From a checkpoint of a small transformer trained on Wikipedia: 59.2M parameters, 903M tokens.
Each number is 500 + 50 x the weight over its row's rms, rounded and kept within 0 to 999. Layers, rows and columns count from 0. Numbers have three digits each. The size before them is the row's rms in percent of the matrix's.

# q: layer 3 attention query, 512x512, rms 0.0536, rows 430-447, columns 384-511
# k: layer 3 attention key, 512x512, rms 0.0546, rows 430-447, columns 384-511
# v: layer 3 attention value, 512x512, rms 0.0439, rows 384-418, columns 384-511
# o: layer 3 attention output (transposed), 512x512, rms 0.0388, rows 384-417, columns 384-511
q430 103:537507473528500511511522425632503526460484460447543378514478381511477560557586525512493464472562498486487469489464500476490528506602505497538464490572467481427525470492498562551471444496484481464536561531416529552451508537614484493510517454545531407615571590581502548445501472516489611591473531497482512440543484551475433494505536522460508489604391498429505476508453547545578424430558
k430 101:539526559504496558464416470554513549487511521594517450513497482562470524549491491528540556510410490580598461572532498477524412480509523544477492470412441464474555508567505491535441535525478494526508424471493463497441534496534452496495457443554467629488483491530494463443558469509510524439498493472509497490485435414494478470528448493539446515452506587502500639441510468546475545549497
q431 105:466429459507502588596557542438496379456497567562418452490536431532608514418438583520462487497454543487465512378514462527484515482477476472509499527512494402489491583466533528523433563482401550439508493514434411400533423463441490469529513492473502556543502428510441453490389486559501519571578455558547516581485452539506515471506407550438492511515433402506476491468576478447498461486459
k431 104:577524489477462564530489521563466484517476580460548542535504439520514542496588471508395467486554412514483470428507457455474451435547475473428499483633541414531665504561532489433575484549455429531490462460564434505417577483498513455479411454465498471470507517472531471516606465481438555467477534516565501501597571544477503522588502501519460533477451439498416539498520547503461520472543
q432 106:509439454488506484479472512484576501427487481546462554487489489527437482484412543408564472574400476480604494466487497523508598500544464436550403443465482574465622493538498397491466461458492478479459516447452482546460565528523565489478486484541432381497512559596461534454538411511460533493528497522554597556606525448522559616466494431477489435473412507466547390479475564489481500467470
k432 106:552448490530393498502523532541513465523589467536495545530450559506507463496517518528519574450425478545523584581552563421396477458453463407498476491557409452482544539493371484522508548582438485472396524536583621524541551467493553496418533550457502518493527588490412521549560501550476433507506456511495559525466484547455481551435519536449523576459538529496440483534525512487479495445495
q433 104:440521478484457453540413462574498424410440562559473417445531470364486480525510490572431529426433572537525417517427597517545535551522569457490484528441543497499386526479517474500417471434539455494547489460481552568539475431407458550585457564554578427512572542426523492537515572519460448498507565476516490423570450391546570400409518448534452464505554471578427456573533468541556471496483
k433 104:529550520466487485490536459527520505549520529544424509488451495498541568541517524468472433565586424526468563552495473615477593489381553565538598484470523466519451520530511538443389503538475513584595535453539480465473461505485473476467519536358473553561480522524468485445553525457600505428475577491419552529456432425515464533548482533517552555502427508515524576527557551461527471462462
q434 107:533534536537529452478543504462555502474482416493465591470583536528479498499485569484472529520481420500499566453515499519462563438511435534498545491603534587490446436505525526540554566467558577559522532531538481431534443509488469442480489554441410441472530513593461479538358396610526436485523507553516512498541537590538546422448476458360641504512494557545519551552449533397547486507527
k434 102:553418484518463555519474632583569496551483524470516511370459537591479469560548494503454561543421545406423523499456481484552529434507432447540490565456621611567516555508525599541560411443523556560496440453536535482484482522512488384403495525494476545433523488467492473531557448449518435554626547550619484508516530502554536542448429550595520563477496499535502617546396487502469494494507
q435 096:515550464439542475595461466433468585501500499473430405506497534522515516499501358477543529479538440472452512503516447524505547558473457576572498520512487535511525509437602474532533593453568562597474467518467525441481494469505465538532504548474401490535497560470464558506490495456503408525580468499494498435439581503553428474483426514543508459451422477603555488535456395490521432470453
k435 101:477460479573538519485466551541533472545375497428505522502421530385431477463482492559512463476471554435511459553551494451593491510514574559527547549560443562504414494505451528450504562554485514461516466563473443503464509603475508529466492500478571533565462448459472431523576526515495516440572415453519446494427523474641574358535518454525409522511589483521507530475512529528532512521483
q436 104:416420455454481481495400487435449432558522538556490495458550478546466542504545499605598446546467486469537461492426482540512479434558550511504521627588540481451480534492572575493470514471560480445459488456463566486453517444458427569521548567558460498465443405480471484493524460430573597547406497473515478526567469530455503499549436574531458506492585443518465466474443454489437466516484
k436 108:450502495488450520529496507510541503536504565461426423577422612468478527421464519520606494491509487547539504394448474417522466536433550472517544454486503455514541438443517587529433542484465535499557465485547476438377460429531465505408536460504525483444499518546485576526500446463564511572447543588500476546549593490484485533503505475526560574534509504565548466483482490510501438498566
q437 101:448486453499495491436493507510522453480446489501437551564529488497573534559500508477434485525435415463456469589498414531497466481425556526505503506516555565456587451536538408521575487485517464541577394475519550579433457542415447497431491450434557412545548545479605526472489456581509425489491457607489457405493511349479427534442529527587547495510530490457559469529491615472499502460526
k437 101:550499475561470546577471433580501441504504467474498526483547521432448477486489523523494512494537477463534472575478472453564536535497390578510447458458512434480442509529470485480505458475503513539470525398563511473566458503448526566561441576567594583473526568500571535490510596558565469522475551519468495418559460418497521567544540488518543564537581467532455444561508412522531565514422
q438 104:476375502514479515504480593438420526450548503458452478573566498483540557494559511424510457526483477511535499498547476523444537520463432533549508541485447610538441554533455503473483594422549474543466489575435576550483501469527534478369360463451523479515491451503483441469515520377535490551533529417614578467537457395542451526497521495539423523438488441434507502520543402416425485534420
k438 103:523493469573442657529559510540439464461483542553482538587529577548555451491497347534531473538466510558445582531422510456508483633574518414544471510470493468427502501488515531548584575461600454403519473559482513504434489515506484514490465475542534505347514552503462525441481550567463569482444470527476453473528516408558556437512437546565495505537503494460332413452449471531536392450527
q439 105:521572477528549426478504437515418548448492487512499618488503600553499418562396475499503540587460501551561511527487486482563515481428501424502449561504464565417401442590522552443465545390501420562489550478445511457480478524486476403525455449513501539523492528493499506459460449555525468467488527502521543468472461471464570427540454543442477526492518576551435543464504515510545572516472
k439 103:525440457479491507478524499521570482538615461412581492549494398483564456406449524473530540379599509561562525560506552455410533543485504562494466450532438539477523441513439477534463406513524528616447543512523532516495457514471631493439471496382562504477465571446583488526542460532468487450575475428469464505565553486480395561472534576491327478462504532493559465479412470590502483474519
q440 104:523474468473519446518440548509505469423514462465546498501537561470492648453405379534463498453314533528485430542490442425439520588461505507530511537581419501442537492523498460472443476410499507600520552436472525576470526579470513548547575513542467584455598504479479423557515508501464497464538480506585538499429496477462483484428566521479438514547517478475520479524534521479416517577501
k440 100:455512545472464476543557532489498478564462476499512508484484512479526531535544466477484551483490455536462389525500542443523533504450537557546409560395482483574485534523473490543430533523492495515543461572514557573382455562488449526527568431520488455507493420538497507580591489394520463553502542461571406484453568601425530432526482439493501542486449577507535553457547492466458524419467
q441 106:476470569496528514523518551521500581518464465509567513500491596443456455579480473518561530545525454508435535563494452473512460517515524477485502504588478594501416428467397550475550510474464566490471560539467565407449525508461536502471460458414446493460508515427422497451507484543621370551534518447546422485530486558610513558467524541515537495469550525542517536480507453527469524474407
k441 102:452656497509451515514423597509410436449489558514454509457479505528476500473448523467554488521479512479514575603473471413431535460427515431472490510564453440510412427631475443508423455513529481548479400523524509425404448549537585544463543408511503526496428534542495518544494467543444437446544500499496565450507497428533484539503465578551537513491508478591506442495461549518494487521525
q442 103:553562455538416474538411525475495526371474521477516422547403487434439475584482543433553536531494492604475431443444534495591536451483500424440429426464503515452479377461504492474446477565469542452521501493481501490426499499600512513442512612485513499489496552522425479503502504490536448508449381507545454536489575449531471513477514484537451452624518468550455560459493507500573494456498
k442 103:504529504545507489491510532496523396480483478543525552519600501442475459449559463452469505520477625462497623562505442546542516559510394497549540553510512496455556544487552439553523593546466419496485517391460382529501550503507609441511500494481466563557428454423475409451503605580565465498489521513622482552533531590504426511574447461470559547418545424520464471586507459534500511424554
q443 111:536474556551474527521384522465460467445547578510423524484519604545497426535601447561501498499480467477455463523531492388581540505452550536594453502494555484545469612495564472548469470539626486451426440588502500478500452475447527483516517486516571523447554549551507502459521542456571496567425520398526458412434553514429504468570485449463498523461579296549404462521521443456411462474456
k443 109:537522465497499510547514462530477496457557511448454495528556536481529536376461453541432433492543448473381473563493421538466507457535542477527658569535503469571445457534550529502539571440464423479639483546568502554492476471486490549552399521484582603503480560460438472589476636525551470489420502554503580583447544510501499414507549495555574522454492545498453515532445492446520541511519
q444 105:447433556562585503478465493524561506509560467437517449555453473431500471530531558503499539510474487527509512434536553513531442544493466519528401463492517497530545452474523599515551522498516515550467557542517536454547493557441563481525404560458429516501463533502550432546500530565448560506489481564453547527505496455510466513478454509453445429528459495438497404476487507617529472573418
k444 103:587556495455421465505470430512475493596460578501504510554603493475423513417504542490479516551546545564466505481483581471464514501349467565486395491537451505437493496455450487556469496584587468590500509442469614536509551408506500521499500449515523490500405521464509517479564557526469553524574510453452545461509513454502571509512524585525497488523527410603613406515467560399551491469388
q445 101:512455482525521515449485483526526511562525443524440340492439372474532590463575449494372485552530486452497513478550477522519466563557532462571481524454489479545448543555487533440475538428436441392504509444490463436576572449409516466467440476506468485471542488472470525460450598465534607551440422425478525576507443537498477539516439510566458477466528530479441524563498494444494477477577
k445 103:530557421516541513495524420503567523560480445480481506519522530528510523535504501499467576491515549476559486497515510470477457567467507585477558517402477559491490490358542510473510503552569544503560523572439500503444521509527433485536544476509421437393485545455484487520503420577480560532472451455610565520526531276444518485549517452496466444441523469510533485436577563444486500518527
q446 105:400435482489564492545462440515494448474563505519500548436599473584481482519494441563513490562529541464551498475511636574551570513551514515514508421487408542478493526486448529505574558431402500447520520450517476481482512516460496512502566502515597575520476539607440492517492585540514498550422487622460451534538480535436515543539491441469494493545530496548484456533541468510413490555584
k446 106:483526434444534434523475446500587477507583480570566435473540469525517469470544525491483590502434558521492478474579520450415470434522494425531452487439410490549547461561581417476528485438461439521499542531496536521573513522373472553497464543472558541533506547426594410546556485571526478448487527522533547494513467518460473533385600414576512459461472479555523533564447486466562440566557
q447 106:494484437571528451496478449608487451508506475498417541448428525500387517610531488448358514485523525554451477573622519542444597449539498525543583558496449545507547503421568561462538529445470513586441537475494475552504454532606540497493563462431508522471523482456573429465506376502447564564520500498560508513451560411571473586445546426549483651498491518506523515535584573470531445477417
k447 105:479558575461428493552475530497412472435530469459500515408539560538498468499428503591536520530451456499416401537524444473483490446512472425517430480505418567474393458530465506419548523504538425534570535434507535459560461547551595425437430551515493431556606500571497491532412544576443427459431567482473515462531476532579536529539496457467432362598487418482414496522432459582476504419569
v384 095:510418502487497655514529487481572389514485502464535453453485445554590459546578498507495533467467497440540456503469527489465478501434468461554456474484463512566533549455533486528512494591507489421550405531469544550522582515586492479430550514473478438414490560540527490464561470454451537551442505555542437519509497499477454559519421496555521457416525595508496451485527519503575479530478
o384 087:516542514526485452436484432515444556567501524468498507553507493385404572487470573447518450465504380473472436532489470480492496539517521541556575445553569457499474463588463501458491521390486395524475535564519500430571450421460529511573469496485504566549545457495434607510471536525551518517632541403432505486528536481519562497559538512491521508554507338397425600485427466516483510506546
v385 089:602474435488496467570617521506481528555541492500489566545487575540436488495474500392516588465518571507454476447476532527413466501432485482455490521501498485491409570548451534567501499411469570502482536456565478464470439521506532458569369557528508517529501538503485495515421521551448489500508437574512514442509577475573484485524515406478502508386517487531455447470588423516474593519506
o385 079:402478639481425535489521481444553568530465476503530583491505450483570516431501479527516451540487527513554519467563459519505442481531560597532406408533486420530517523560472397474494495515506502408496539442457529541456497485527537559486550521434527414432485571440483519470557521484558416519480523389454475446509523490525575517459496533401471476585469500529569577540471553466531449470492
v386 097:556526451488432523471540511486442438460486512517449521532488533521459464443486517405538501443540422521550526518528517527494533491607523485497458502442469527507561528512426515384565459473531545415570610578540559520519540444429428499423460479468431472547543525474505490494509493525557415554476537492425540416411409451500480497540491453420511536477475466419569551509502462492441506468421
o386 082:466496565494540502580407457499470583486457518495503534500446439525501551575528506552428532526511516507500478465497466520505471489489448533356553558542600477471470459500563539577472560496483583525461447448518407540363479608523536465532487426435565522427481514509531510469469465428407505426444488474427548445527450525464479488525529572525472497497498514458558405450460491507507455500520
v387 093:557435576516484414406420540478494511466457447498584614573484514505527477391549453437529449544433449513459506403457513483445413417546502461617437511606518554507449494473537399480504551545502480462493418414532552509483504562475430567500530497578488502447457510619553480543598517446508569529573439452487444535501459551492570599492510541393412348490477472452469515488417532538516508441492
o387 079:528515328546567479569505486475532493511619555575482527410591434491487528581472464484490508424541527396539515525560489446530520387474507554462504570545446499521551557573496527528529455455487561554480522534415563508501497489463543446446474602531569505543527481450508390523489505535506469545395499543568467502539595550550504458550512502540566558519538467520479443509522468494431423526457
v388 092:451483440531507501583552428487536446465436522453528430579481483461436550413457506516490544515530465386471540452500535460558587581494482610527467426506474637556494441506524494478425498496448534505526465512417451576448525553416398515502524524442475584488427476503565612558416474387542552522509494522548421384412588538479493474527560517452519555500529543561551480486420478490582480428494
o388 089:474495542507559498471547563414526547583515466592523629390557444571551511505454577492482468438477539569463508451481526630548514477538547416408526556498539426550527555515479510513514504486500543559533534465554453463457512410514564564485518409483547456554479529407479392403498488549411479451415565544495596488599381454556471414432476457504466494439449436517568514488529545528443511528488
v389 094:535473388424481521538513504495604387542541524502556475457480397442484456528556427458473531549416462479539523493541520492495585453475574565486479489505514561415493569439506367573441570473472500500460512540488553425479519444488456526520602452515492498446434485477473532471538428459558533387538531500541454486463482550505476521485458605516475513545528580551546513446435505411512435448540
o389 084:501503557526536496450505522450479508481471516526522501518540545488454544489518609506523481422586415642462450463461582523422493542464490491495494477458518459598483448487459588477451446462553462502462465519499420614535451514380448450561393564476490435528519505594535540489455585544456465581474511513457515436486558520521577461606539475410448515462404579516472472494574550583573531496512
v390 090:396520547537538417486635524498523469492474481472385482605422417479497427399503500580523413531460546489510479548471440543496557545506516614426521445467457404567573471446470607573472524527585515535523455571585468581529600467488405509560508477507558562504531496497484466501480486496580458590449489507509410484473431572507437493467412475564499519504535493512515364517508545480489542621442
o390 079:504510443490489641546433431555547547537516577528580516458447571453417584459521438475464575462505472584434529519526509457543450513526417435498430434513432583428496503461560433482566518437427447436520558438449488461445394572458628547363457536480461486473518569533527500499539532591446525439507441457551544534574537535457513476486552537361422486454494558537543604542527476490506542465471
v391 094:511424450399567490390467592525524511487560448468520391454573566458441454342529496551542487490431493472562583445538545522482506459538430501475482464517532517571514491441497549542530461425459451515452478507461462511524505592482470522395466511514445510566475490441588521425513464545481452426460467555578548555446430506501491468535540561463564517532430559444535471423554619480405528543554
o391 087:405483455505485551560555497561494449591437558454458487512422495485539566521511550444380527446497516472508420534469467421508457538455530537554527512432423559498451529619550496472457546501542488493481508526499549533596399443430493550553524440371537443419486502534443445497496543467521532570517541514534487522541461506477478527510494471530385479438538454431418492562460425513579455464372
v392 087:556530520495453460450548512489528519506462470570621511597534462445496459424588570486543463506505460431621568404544516500489548491496506496501436528480547454534523556395523545499444560526413473524463497535525490512421433450502642513506555410438490545486560438472496426494441526468538542433486508480525505492446419515401544566563413546463404544363460483533478515558537414512567442564456
o392 081:517455539557592566501491538513508420474532526439379494431498584505536492476555490522438458535545487482485437570467556565467430486510537499417511420522511441462563573494457398521487452468516585478445489517480549454568524590506445522520477507532475535492383485470493448487470462522494536587542534456426476555489546470599533467489515541470580460500514422527485466455446509461412478457537
v393 094:557605404514491478441517472492526564593431516439397479461479530540524478547569489536432531461483570543462528542603582538505605500466501476509617401455471484545508522469512454523582533442575453584451515517536580457471449521454533516589552461446525556456540407473604523392471485457395499479507563457445602481425529445515542535440557489491531566474517592511566466395431483463535454531582
o393 090:513509555520479508567532515437474458421510502518582488526483557541535511331494512572466471455490486426574416543496481500508471570508475506521419544446453523478406538476469522520428501593524508471490506504461419589521519471463487442453564493538447509602476603511423448554508556524496559515594491511515402510483475507518447480520468564511453463462405522459543522465519401428530445550427
v394 095:497517464470513588506525520546521510544565503514461476563488542538592399443500504560467477446488484539491490571492469507499476504442532632432575554489495512539456485506508457512474513528538533431453553522545454521497505560501478485512448500484516473474425487463409474507496561556455501522477500425478644474500501451523483464497418517505475589411505514395423546454543499579497576478484
o394 086:499545561469532461504470415449526577468415543459461421503479567525391530595528550464479534498470561417476492434401429618532511440565453386543426485516458480521533536436571529537537483502392542451497506475522503534452507462596500467506544454483421538539565508548445627508543402439573538479483535470509512494456515452522522544458540473485522511507516590494568531541463535461474435498478
v395 090:565593491550476542482526477608481439432441458504506553376529403587538535513488467549425592545507482478548478529468542517500428493499404541537526509509475526552516515518512401609552465547564456543446473459559476435504567562534498559572463422484517456497556437587553417526480510489499485462409526471502496484494477581521568521411516501608543469459451533442411522525493538515518483504501
o395 080:402440440427416414548477427477471533476563483476543433551434600457511449535456534480554457481463439498496461516592532505477575501517513464477511490478509516548476578552550600481459469401482515518448444518454517467530508479514469482484475491507521470490454515508460594467567521474472518453487455543499443430449505459450435475561520493464426486459553444540547466528557451528537509468498
v396 093:558422432470469493449441513558527483481467481538515551495488514489469412484459432461529469490481520557492429566557438543616503532580539552462530580504535524441479526505464482525485503477557466543501564471409526451483599494519452530459438469594543461503471447475560567601462508339501507517541504542562447507518540543556478472507507428463584496422460565488541545495580443451464458545381
o396 085:459600558506508477532485455464543470475491491477375517527422443498536509531494495519529476495485535535546579465585481488544548505351441427490492483520495504500554443465601486455563516518452514481599495565521441535511514473542496513537519501472455549554492579500479438429477501621506442420451447470540509512518490465475521421445439472496578468501489482601444486446470539528582488473581
v397 093:536468512563543518481593382468455539512506424500542560409532488540519497483535556464474521556477481441556594489505556516486512473418504501472502540570511515511534474480533482443440466504406471516484471506473543436488512528547504447439586514527445518505576500496575401456509535505503420608596462511510446574421514521497548479566460589565493521492544501451415414587571477555482533553526
o397 080:459490536477421515438479568553542431484558539468518446494558472494429532470497481525638506543495504508457461539555413511529565484494447520542534501577484543468444499488537495593567502403547510432477525535548541503492544526457517555531427480509549496553472492502454473536476562520539565469444564448528520442533512481540460491474586480497518474543463530536542555515526514390570497462548
v398 095:434531487494492495414494572527560525530511520532497552472481626477500490355487527445503535526498506502533591526480531416520527517433525390490507537474447563518480534605496520426532590484476598533512569576508430561366541493505481478470428430571496504549460518563409546509484420490444601504498486497501495488537583519586428448484489547456546491466532491549525466435491435495522511551519
o398 083:457478414404541517600425509570407421583422518487570510511471487556416481592494487544415526435477489516433479414549430553456495503523596577449609497502495473538548467394563469472532484489524563547507519485473563471617487584572616462523555563471573527478462401459496473504558499457560426504484537515402456492494481557508544451436446552574520471500474501440546444578449459524504465399518
v399 093:541523525435629487481520407502453498488469554469524436501454533533494487516440464551572558460487537467496377429511489453469581489500488516522480478477521435484503521543575565502432554459498494446528540517393415586539511418542490511548564533490547496501526602510499529400416522527425421490478478517585602429566579571434459473453472433457503469569520463544433452463539522508406462587554
o399 083:559560505563463543543516523537617481470549524460534523450476542452525529458476544437458488536507542483435641469578576565603478463462415485441500500481515610536509498482418429523577503456505525522505508635524566486488464465419464511470478524447444432541463526491596516596446532473513568445488475501498415604382376591608515529459442546552515508455530544449552498533552493519607453448481
v400 095:517494581522441458528452556489512424463465485525543494416533422486525528454463464503501460533477547541545496497480523397468479572550534506534444441550451484453550515541460551566439487483454629503487490487553580520577467569391505537599545491564492513465478471531458478500516507459587457519525435493476538474308489602558525487452453507526427546556483476549525534529521534427582480486464
o400 087:549488546529478609487452461485498579494480562617482503502539460571409506503581493475536549532448462505472462491470397541507486471524475469444482481485594464546512558389535471442480509434600466448418499556393455441429511435592494459392432499567444509553488463507583538617463509450456498533542492483471488494639548504450479519525461509396539452451472491379461494495524505483427534441525
v401 098:536524506494464510479432496521536439462466517515489438565578540470593518505472472559491443442536398461450553460569471402588538511380640594494430546491418545516519571537488430522538521558498467476564455537520496478497578551512521470533517434478468519496536512484490568536545502438493509465477504504456502454484425437489510512505490500509569509567464443519427495501522550501503444467557
o401 087:421421504502521454444553461512463469488519428513580644451347559566365581495503457472565427521418527546596471474498509458525475530567436454558567437528453480409452410436523495580522564485476465527502463435505491472482475397427436459504438486457527489535536485558407551476531486520444517468479446503476534514553539496538523503464597535401418441501607485549506547509560558525455563445479
v402 098:570571464470554446555580520486476567529469459479521490461572448496505535432517505512556393440418513457559489540515529526472555485512494525596476530492451563563517614480456468475508473518584449465492488551402638583536502475437516491487476593537494510550577472494577335555577486543490443440454503411574515543551432455404465577478513424459540491419484524438592458494486530478488531510500
o402 086:453536555507475616470421508507475469515489487494476466486465502461630508547536452468466410539537493545509534556508466432488471483422522473485456488476520440511454474522580504590592470547499551516509551453525444500428406504476448514497492475614563602515416439518459599409459497506566529519499513512446470398492572582598477398473458587550519532524495467466422509482405578494596453510535
v403 093:424407567511527482521512507540603483501512430538507369502487605435457433606489500474541433532516494491530592528534460494461443538497482531460545470551481508540475512458545524532551535558411488513464574426499489431511463452533533590523555519544511506570523518499542506486536539453431407442513382465569418453516479537544538509493480516575463559459509484518538425488526519468519520551413
o403 078:422585423550414494554476487490485588524608538466457561486451481547595513583532473512377510539482497527420534488482516544459507436502528469611430511515520511418555589554426541383442494463590541432501500508536472493531482550461449504505441522428517589484454558565439554519491513554615568551510574524453548552547475506491413537463517540471471466603443455524423470445445440449448516471591
v404 095:415505468507489481528499488431525552515519552524484413525445556467527505522518428460531546442484573500494528516491490595484515508524469457545450492508495485484472523502590472530513521407490489483429439499542453470549496553486496504433565529553463471480484580468550486507469501557473520553498444460410512570488545485519482475399517512515534402526576384416492446468524456524543433521569
o404 087:528474494526389507527548519526506414512481435558476539421546410491507528493495563579556433547536471516501502552451475412483507499431558563492564536543526543462440529481504468501511502590554479536472492468492498446548514481480582439441497521530491515414458431496399474536576489518545500508498527501615530539500408543534536587510488523483465565497603541444437636617509509485483511557489
v405 094:512517498482532431449523518491462444469563576594519412536525534469537588526586455479528501522494454458492454491453443481516547568554529550469567466453459470504541350417440477497476504494511412492585518525448362590528547471450537528478530458469554480551416463548421501585428455450512474421511452476495476557485517525421458493456441446535584579498507487560540476499455472545415559540519
o405 089:581512507467474560413429496486489463541455382472466489529507502479505451443460519522399541551495472452496455426544607571526390429558492432535488490498500530452489554512608622449593563488533612493473475541464448441494480486597463581534520590440487551538460448408549500631431475557509540548493492460426441494522508416517533447586521467529551444508540548532476508426537502541569491461455
v406 089:545544475514494502593508539462578466467525474471476569503461571626489497449504459504492480492449553511519467577505474614559499548501548463464515511523464473563496520453533532479525440460493474484406457472502509500406374552465439385522495543468529581488539509527420436543470581499489439541498459559503523518525453479490529510568470450457501447594514562520524442505489489492587469448608
o406 078:456406421483497509518581537560468570477413542547486423543473518534561529538518506509550530464536370468573586454491478440523524489485430487499451481481551505515507497480515453530519527633515544537526456495455546552518528422512574566576533523447448432523447533524473475416497456398469598422479433481546470552444516556549529562462533541454440551440510406517541536557545552480372516574407
v407 095:574562533485423478455461458433442446476521581509440511445612476438385439499537437467428491484467553505579538520539489511519489496397532536511398567489542461449505436508460551405476489551485471465540514455512510441485493423598601467422558476544473496462482460591565505471442481548579451515534511483508531417542422574566497556455490477480483445465453484509483478566416516472540517444517
o407 088:415451489524519524456568609514521504547548416498520409479546574528581557522561555491561530514559434507463448507472578536496504549537438444550480430450361526416439461427420516530502483482528506556466548530556503513547466544415439568468483598583550472524572588484449428516586516507430505576416499475514488528452492508514536447556471556574520549517589546563465454481519472519399459472560
v408 092:460592537489464560476467503485415472463453514474554507510569530578563554444482484505572552605548515502537445457432494461476543491475437541479370442429536573463446524561556466451564522548558542510532483435557553620512456575495430503513493451431480486544482468419480490438483531562381561517563571521492540543499499444549476514459431543486476453570490519514409471525500453515592361388516
o408 082:519512424531460400581388527503517464484530532540511544462450494417565491540518527596514372483485566497541526522540472483430437565527580444472509548560463405517466475405541582505430510498479475579485504511567434419567557470485499467468546547574376556506366497550528528585484558424536464530448527592534502426451505539503461483496527501505506546432494445381496515465449523575513535535513
v409 094:515496377519580485507562464512556485516505500500526461469582562564412481532498492477479497506535505484569522469538612546409470558459447579476503416532441460502460414563483523453530507562530532487469485586498460503489459416409482504535428468497495514522468523442441614469489521454418588505518510511432627495512502455441576477513502438587537571646448519474488471412496505500481518433549
o409 091:437454532507506483535411524513437552476510512503410548525475512463527478480502529449472596421453490451435484484523471568548482511489559444461490498496470523460493512509528410555547520528480591558519487465564431500550502504613536524581644531436498566449464454634542506553476514552600397537503545468565400457498553522497431455491516491516476521423442407528596537580517521561545520578405
v410 097:515455472581450536561538478487534464529480473461467429357575561473411503518464511511600523546512459558433469527493489519511557381498500498461491470469496474571426516568513407588597574527446523503511521511564530407490488514498517584533533521528465465530533456482500429492495475532450467511494572428549460547564454500462542410375512474372493511486450461563461457435524486471498488466560
o410 082:459578532381499453478506509482442583445512416549482543472481515553514579491425508472388436500427551400567546467432437555469452575532454449538517550606632518434532522475518549482571491445543439505444404511534481521475493399483478396458496476536539534484463437550528512464480511417426443493529428541487483467477570451468512515646451593548418512495471477495515428550382472566578484528486
v411 087:533553481501466490528494446519392524572488470516516528496518588547532588505551428590470609464481489499547514544553502523470432494475526494630382492505425549485457542495562525642547556558543522458566474503540473457531505443499486464469528470478475396420600476489534498473571520441438568521471571481446493564531484420528564494532529509491502622494532438571572528469414458377481513487531
o411 081:486432476471504600455543581538561522458493486444535512462411553517528416513461476467539428531526524441470472542438489520468437488421515462513548426450591546480546618583526483491430472475515590562486478468437519465514504514399582542466452560527501504522475514492560568419486553598527483459508512553505488409464557489553397560530501565508466395476430519416511489545419533452501467553481
v412 094:482536457532480582531495495548542426596411417473529437558550561519381518452520453538619493557471503463537486506556474522515504512474590560460477498513493551498453512424523483555507521541555518468488497421492420533447589488472445447485443538511486509505513493476532461556497462443472502470450474525399453520459436461482517543517447497514647551520581533604387481521487521504495504527498
o412 084:531485489464473493505550466501482500407545365534482612476441477519521560544539470461365487508496463617490473537496515597469469485499437504620496512519596471502546459563486466517543583531445466556496484563553539481551452438470417496514581484504582562487463516432442457524528506552542540580567576519558608448556537553469524499484456483489426473509497433427545480436485471525499521473514
v413 100:474448491511509523465433572483501470457504406424453504510560474527435495472558537499447513496503431460490550454456471402443466560358402474400394501538490495456416500530535510513564527515629492538554591519469522459497465433478486482504524573482439416561547495526495482504524496485489542460493543498560501485526567489574544592470466614461529526484485539502532505570455509537462480592515
o413 091:512617427549533504447570515565531614507481542512541472495578434536515575456526529504546475546499573536599517584568539505550555402600537576471546518481413543509513458476409500569399462478413464479442397516455520510579483484442491493440469472566604394475468521493599589543521482512512396475384450536455526559474555553548474458480582469513463468421563444411465525500568480464512471469512
v414 098:500478562507475490478470474364449532532535522384492455500527552534525500525505499505469522431476504517409500525516530476500415532579515532565542568523504571497562551511504352422488532498500597509590535506500503543485515557494436539494463518384544490600525508516503453470545484468586593467498505541527436530676555460560421488501615520485641356453532537544521466477544507473387452458400
o414 087:415456529485473474490535545539504467426502502525540548542425465509466491443472493572401490593445489469529513467521417586599587439457425493453439480539504501578491443489403517560617425470472515522508512544464457515524508491449454558501499562583523504373432467529496594485520533578474460474558487510461499480398380603437532528498428469473419586506416530517441517470498488471518466503546
v415 099:436463566529550481482571473543526577478525481453506470466486457504493518483530434509423465460516571531466505489584481504509481486505525543481513546530508536513518520495471419418447537541515480475520477515449527467486422503565479535486458437527490533476484403476468470494567510454525585541531490628576499466539590444485439486531494509472483455419575524409490610471463472570455537540485
o415 087:545490496457493497493498522496520423499490579435519495616510514501493532490498555541480561465483467427535439517492558531550558425547479439502471557469405538469625476428575578516613490500505525485527619499553450522547588553514452551454503506444506481520618508439534477391426485490415473413538438522503465570491427525528562400479631381551492522559466566544467481535549586482477512534474
v416 093:444444537500450480487531388481425459491457493468513529568542518476530548521453430486445487476515460554530525549499625576445491480467501462503568534484512524476514481442549450424511559517478410432515545475576509527542515407460555494439481438553529535449483543466545550463417534479495455494532563487438485473547425526445605587533459486429559450586633476496551551506461512470518476538439
o416 092:529541550562545518466500601531526507449547465479544450462407534569555447507593565534531384494467541412529421470499391549525548450509475433508484565638538527486463546513501548646511431473435534585491465490440522478503517577592537522524580582484433513498563518537452512485527522542479519530402469463538495456376469497494513445474462481466505542454427496482475410542549543558494490481493
v417 089:572518480523478487478470526414568458506455491515562494416451500556509546514473505482589448549598555469518510552547510487547462415517544446487467467475376527463523457579563532524454552420486575499519400529490550452559441574525442442581517449550439508442466573527603421417553459517556505476552475486530548489416521534565532621466485480423664552496540540460423491410577547506566533486505
o417 083:398461475442501524498522422550421509467505459575566463528573471455491532507513537528499504434407459519468442431508480461557505543499556427566509544525489495594514552488454505374523436634439550515514553521565465475489516433477573504468573611520514431428609457491532522512567565510591463603500569488450527483509477429481453538566575423532424582502472461495537484549401534547484497435504
v418 097:387621469451511421459539452480434550465442437555393501549474495556437470483505466451505499561373480527426480542547548622527505535478567494551500525467389487489561467510502570532478466541594535486482544465495533539478511525544598516460507484580429473425470513519513403462582467514600471511506480445519499434505495580516667495546444546551395454551471526578579482474492573421521551514520